Each number is 500 + 40 x the weight over the matrix's rms, rounded and kept within 0 to 999. Layers, rows and columns count from 0. Numbers have three digits each.

# down: layer 6 MLP down (transposed), 1024x128, rms 0.0247, rows 1000-1023, columns 0-127
# up: layer 6 MLP up, 1024x128, rms 0.0314, rows 1001-1023, columns 0-127
down1000:501497505502499499497500500497502505497500500502495498497503499496494497499499500499499498499504507502500500503500499497500494504499499501499502501499497500500497497496499497494498507495500498497496497499503499501495495504500503502499497502494496498494499495498503497499501501497509506497500504499506496498500500500499496500498497504502500501488495500492493502500495500504497502500500
up1001:539575555551523464460311468541388448359311644619740356429726645311185474598453575285460563577519488489408419674370557564295353413315926661415411747567357427526687614378522722466561430552608545638547571247548350571567410387606316643333202535519522570233474531538379634413494361447684624418470456395580377407539438527577307593519524571447539562678522683739703295424424316331503719465755
down1001:568562617657506386672607429652585664560409204367333514652203548604717547495582499455551509325127561351504388334731394718504436596459396361605466441449728513629214284426320190466348461383810538348638495535421499496575483584254640511680581481554643531570454736775599327581738484365556566287402667591291614673498524475520393578352357786730261553273640573529804604382429469523294456438364
up1002:497498504491494501497501501504498496502497503500502497488482500500498496494499496495504498499499497493494493499494502498503503500499503501500496493504498503502493496494495494499498500505504500509500500490500499500499497502500496499506507493498493493496502497497493500491498498488497504499492498517510506500491505498501493501497501492504500498498509504491494501500502495501504492493497
down1002:495500501500497499499495497500506501500503503494498499507507503502503501502501503501501501502503497504505503503504499500500500499509497497494496499495501503499495507496495497497502506499500494502498498502503497498498502505499499500502497504492504501502505506499500500498508497500502497502503503493496499505502497501494504504502500504501499498497498505500504501499498498500500506504499
up1003:502502501505507495503499501503500504500500502503501508501515493494501512503501505504501510497499502503510510501511504503505505509505503494504502504498528501506506507506503505501506503497503504508500501503501506508508502509505504500507499501505504510503501509501506499511500506508509503505515505492514505496505508508494503501502497514500507512504493502508507507509501499500493510505501
down1003:501498497500501500500502497500496493499498498500497501500493498498501500496496500500501499501495494499494499496496498501497500497499498500500501500500496495500501492498494504501503495503498496498501501495497499497502498495498495500497501499505497497497500503499495502499492497498494498498495493500495499500497499498501500500497504493496503497505504499501497498498501502496502495497499
up1004:505500502502512499494503505502503502502500498514501502497506500505503512500503513507498510503501499501506498499500504500502499500504501502502499504507506502508503507504502502500503503501508505514502494500498501504504500501502503497503501500510491502506502495498503500516502513502501503501507501514517500487502501509492504505497509500497500516508503500502499501498503499492494506495500
down1004:496507498501493497498502497499504500498503505494495504502509501503503499503498505502501506500498500503500506499498499503499503499499501503499500500495505501499498495500498499497507502500501495500498502503499501495502498501497498503496507505498504498503501506506495505494500497500502497500504496504491500504504502496499504509507503501501503498499504506500500503498502504501500498505495
up1005:509500488495503494484501496501500493499498498511497490502500495497498494500497500499500497506503503492489482503494496507493497496499499499504495493497479499504496496495495498498498502501498501499505497502486498494500497492495499494492501489495493503498504478496499497499499505491493499495498494504504500496502497506503500501496501485494499491501497498501497497489499501491496492489500
down1005:497501503496500500502500502498500505503506500499497500498502495499500498497505507499498501495501502504502506504503501497502497499507503504497500497503504501498500500498497497497503503496498499498499501502501500496493494503506498500502498503503497499500499507504505494499498495502503507496502502503507499503501502505498497502502505501500502503496500501496499501500497501501500495503499
up1006:506500499500504507504500501497503496502500493508499500503499504501504499501502507501497506501505502503502500499505500507507506507506501504504503501503503501499500501504501501504506499503503500505505499494496500499497495504502508502505501502507502509507501502497502502507506509508500504502498504494495491502505506506501500505498503493509499507503505498502501505499507503504498505500511
down1006:497501496500498497498497500494496498498498498497500495495496495499496501494495496500492495495496496496502495499492498495494499496499495492495494498500497497498495495496500499495501502500493498494501494500495495498498500495493496492497496498496493497498500499497495498496497496491500500496501494497505501497503495496496499500501495499495500496495495499500494494500497493498498496502495
up1007:481532562512549533434494478425511552486512544452538498558419429581509530573516517469509435485499546439493609468467411419481513439453471382447494473548570468483450599509522543457479512472527485455530567572501420541514515492525532519406484557512521633551482473441572534472524620607544459486450459459497488474533434526522506560537464539447506525540440545488566455501515548464505594523449
down1007:533521488490484430578503524512444489515527478563521515458442556446514472448482497516492568505485437549510474506495532545491503522487526587547536557470424520539582451556491494531572504551494514517519447511483535462504458459483460510573536452523495408450445560485467496513480480449448526467556539490531493538475510480481496456447549497497468519497492467523446547505506461490468474504544
up1008:500496496498507502495501502501499498506496499505498495493485499500499499497499509496498500498496493501494487496495496501497503496504499503495498499501487497504499504500503494496501498501504503501503500497494499494496490498499500493500501494497491495502501491496496498499501509497496499492496499500492499491502497499490498498494502488497494488505508492497495496495498502497496495493499
down1008:496501496499494496498496497497504500497499504494495499501508499503501497500501500503499500499501500500501503499497501498496498503501500501493498495497504500500497499497498496495499502496500492495499499499499498497499496500497498498495495504495504498502498502496500501495502496499502501500505501500499497496503498500495499500500502503502498502492497503495495500500499499500503500502497
up1009:500498497496503501493501500503498503503506509513498506503478503498503494500499505493495496498498495498499492497505499500502499492500500503498502502503484496495504492496504502502502496506505509498500497501497496496497496502500507497501499500505501505501501488498502504493500496502497498497505501493484488503504502500497498494502499493498491510502500498501497491499507503498499498500504
down1009:502501501504503503505499503499499503500502503500500502501498498502496500504505502502501497505502508498499503507506499499501501501502502498501503503499497505501502507500497499497500507502501496501502498501499501501498501503499503502501494504494498495502502498500498500504504498499503507498498507502508502499506503497504498502499496504499501502494496499500497504499498501504501501502500
up1010:494502497499499502501502492493496486499495487482497498506507495497499500497495508491489500489495498498498515487504496490495492501503497498495500499499502498491495500498494501500496498496496495489493502494501498496500496498502498496490493503496500499499494508497497495495496490509500496505510499492489498498501497498492496493503496486497498480496488498497502500491503502493493505503499
down1010:506499501504498499500503501502491496498501501503504499497491502502501499497499499504503498504501501498500496502497503501502504498500505499502499500499492500495501499504507499502501494501505503497499501500499499502500500494500503506496507498504499500499498498499499500497500502498500500498494497503495500497499497502503501499498502505497503503500498501500499501500499496500504501499497
up1011:499507502495501495494496499503499494499497506509497501498483496498499497497499497504502502505495491496498494500494503499500507498494500494500487495501493497506499501496499498500499495503498497503493502505495495501506501504495505498500500485497496500499504489498500498498498507493497504497499500500492503497500498507498499502496496495495500502501501499498497497503498494493499497493497
down1011:502500499502501499498499495505506504503502506502497502503503504501503500502500505499503495498499499501498502502501501501499497501504502503501507504505502500504497499497497499498503504499498499500503504504502502501497495503501499502503500507496503497500503506504501502502504498499506502498500501496504492505498502501499500499506503500503501504497502503496499503498500506502501501504503
up1012:496495491494499497498498500496499499503499497492496496496482501493501495495503506488490495490494492499498488497501492492503497488501501501497504502499491495495504497494497496499500495503502500498500494494500492495493490493498502498505495496496492494500495492494494499489497499499495499498491496492482486496493499493484488495498502493497487498501505496496498493494495504501496495497493
down1012:500502500502501500501500500494503502497499504498502503501502502505500502506502500507502504505503503499499503501500502502502504501503500496500497500496501502500498505503501501500498502501502494503503498498498501504502503501494501498499498504496504504504505507498497504504508497498501496501503504501502509498505498499502505504500496502503503496501495503501496502501500498504501505504497
up1013:496498507504503504502497497503498495496501504500501507504499504504503501500498501501500506499492499505505509495500501498502509500498500494496499501500507497503504507503500505502497495497503495500497509505507502501502506507501500499502500499503508501500500509505504501499499502503502499504501505489490504497505495505495512501501496506501499503501499501502504500506507505497505506507503
down1013:502497495502504500502501497503497498504498504501500501501494504502497496500498499499503496498495500496496499498499499503501498502499500506504503498500497500501502496500502500503501497498501500498499500497498501499500495497496499504497501500497500497500498495500499502502498504499505500499495499501507493499499500496496495495500502503498502500496502498496500501498502500499501498499503
up1014:485487492493488498496486491489492489491493490486493497497493498494497489489488483493498492491490490492493496488491494489494492486494492494487493487490484492484484492493489492492485495487493482482494501490503498491492500494499488497493498494487499484490486487496491497477488491487490492493481496484471502491489490488490476491490496500489494488495492499495496485493495489496502492497490
down1014:498503499500502499501501499506498498501499501500502498503497508502495499503500497498500499495497503498502500501499500499504495503497497504503500500497501501503503499499503503502499496497500503501500499496499499501502501503497501503499501500497504499502502498502499498500500506499498498501499498498507499498499501497497502500502499502500495498499505500503504501502504501496502498496501
up1015:507499491505509496495488498489504501504488484505491495502533471494490512499500506501492505504503505495496498492496495497482493511499495490502484497489511494503503504507505506492499497483499492504505494505489499495499494490494489496486493495503491510500501478494491490516503509506490497496507500485532511477508488505486495503492498495496505495510485493504500503503498499488486514492492
down1015:499504499503499494502506505504496498497499508501506499497499510504505496491499500499503500496496495498501502498498502504501503496495506508501507493508501501498504491499497506505510497503499502498498504502498500500500497494505495499495504503508502497500497507508500504495486504503505502501500488512492495504500507500506506496504509498500504505507502502498505500500503496501502493500500
up1016:512474675489570529650470382453524484659460361499568449539562648352573550410452427436462414686387608415468414465496428682365426510234625592661610532494520326467487648501657481620831484615487476474597421482546582242353382388404463557575234401688432525365709416376295915626611526640448492540671530754457465528534324408696360553578591539537376443384669642736480658668462386261505490504376
down1016:571499520634314521542356223346664561616369577571413596561359503587452497405329440539419564605976406469422575522534318383649628731750229464455625365464276398592376413531467580495349496421525374703369454780352545512748589651471346244424618785259453443628270541673555110367460688414431365330584543460619450588556651509210603487531500510536535547570374458390748445547291621787393526579691
up1017:507492499499506505497496503488504512507496487503497495496514484502491507503495504501496502502507507499495498494499499495490492511503497507501493495497507503500500495508504493492498501490504497505509494496492502489493493491500496498493498508507491500501501490495493499509501497505495496498488497510526504492500498496506486501493505492500509495501501491502492502502496493498495504493503
down1017:496506504498492495503504500500503500494500499492500494500504501501503497493502499500497502499500496504509501500500502500499500497497500498495498499503504501497501505498495500496501501505497499500498498506504497496501506502501498501497500497499502499501498498501498499493496503504503498504507494504494500504502504499497504500504500502498497501506499505502505496499503500500499494501498
up1018:500492503500499502490499499503497503501503511507499500497479512499500495501494495499504491504500496495494486503496500498502496489494499503500502493505474502498504496495497498496493502501501502495499498498495501495491499492499502496499503493495498497496505486499497501494499497488492498502490496508487499499495497495509499494497503496489494500497504497498493485505500494497501490492503
down1018:497503502497498502504497501501508505502505497497493503501511495501502498503506504499499502501502507504504503507503500499501493498503498500498502499498505504501499509500497499501500504498499499504502500503502500498497499506503501501504497503494502498501500502500505496498503501503506504501504505497505500507503503500501499504501498502501497504494499503502500502499501503503500498501502
up1019:507507499507511500505501501497505517513503497493499499503535494498506514505506514503496499494511510501503514499509498502501492514508505504510499508496515504505509507511507501499503500494506506509510495497495502508504494499507507506497496511507495508506498508499502501518499503516508502504511509504522501498501502506498507502502505512504508507504502502507503507505499502505493515509497
down1019:501504502500496501504506503499501496493501496501501502501497503500504499496500500501505507507500492503501502500496504498503504497499503500496499500503501498498502500501500505504504495503502501500501501498503498498504506495500498500499506499504504499501503506505497501499497502501490493499500494506491506500502499503503504502497504498495499501506500503505502498498502501499502501499497
up1020:507498502500503501504496504496505512514498500506500494492502494504501505505506510501500500501504509496503499501503503500503500512509504504507499501496508505506504503504507496502502498499506502518510495493490499502497491499502502503506499504507493506507502496496499500510504503509503504499495500510523495496499505504501506506500505495509504508505507501501495507500498497503495505498501
down1020:498503503499495497501503500497505501493499497493499502502505501499503502495500498502498506501501490504504500498497501501500502499503497497492496498505501497499495503499498501496502502502495498500501498503501497498505507500496499494499500501501501497501504505498498503500500500500499497501503495501494505503507502501498504502500501500501502496502499500501502494500501499504499498504496
up1021:501501493502508496496500506494506511507499506493494499499490500490505503502512519494485496489498496496504495493500492491498494499506501502502500510494500496500504501497507500498501488503499505507500486497491484499493478491497505498505484500505487500503499501490498496503503500507497496497496497482499480489501493498469504499501503496500486500508499490504498500488495505494483509502488
down1021:502499501499498499506502501496501501493496499499502504500499497503500498506500495506505505508503496501496504497496504503500507500500504496500501498498500499499499500504506499499500498501500496503505502498499503501506503498492499498498503502500504500503500498495496508502503498500498497498502499507496506497508502500509502504500499501501506499504499498498493501501503494509501503501495
up1022:499496499499488493495491495499497496508488487491499492493525490500496505498494497493502494496506506493494503497497502498493496503498501494496489484496503502498487498497491494491492502496505488497499502489499498498500500498502496501494498493491493496498498488494493497495492491494501498501486501513503514496490498501510484495498498499499507488498490503497498499504497495496496497499500
down1022:499499503501495498497505498500501498496507500497501495502497503498500497493502503502503503497501496505502503503502503500502492499502494504495496500498496499499503502500497504504501495501496500498498501503504495499499503498503498502500502499497502499497502505506502498499502503502495494497505496499494497503499497503497507496499504504499499501502499505499510496500500497500498498502498
up1023:493500497497502504499499498500494490492499500496501502502478502498501491497495497496496499496488491508499498496499495496499500490498493498493503504503493493495504499497498506501500500499498503491497503506509499498497504499500495496495499498497503496494498494503502501483500504499496498496505499489477495503498496488492492497500498499493492493500499498496497487495502508499502498499495
down1023:502501497504504505500496500502499502503499504502501505501502504505497503507502501503499496498499505495496501499502501501499501502498501498507502504494497505502500500503504497497498500498506499499502499497494506503501495502498506501502499502501502501503497498498498500506503501499504500501498502499501503494498498498501497499500496502500500503499501499499499505502504498499502506501502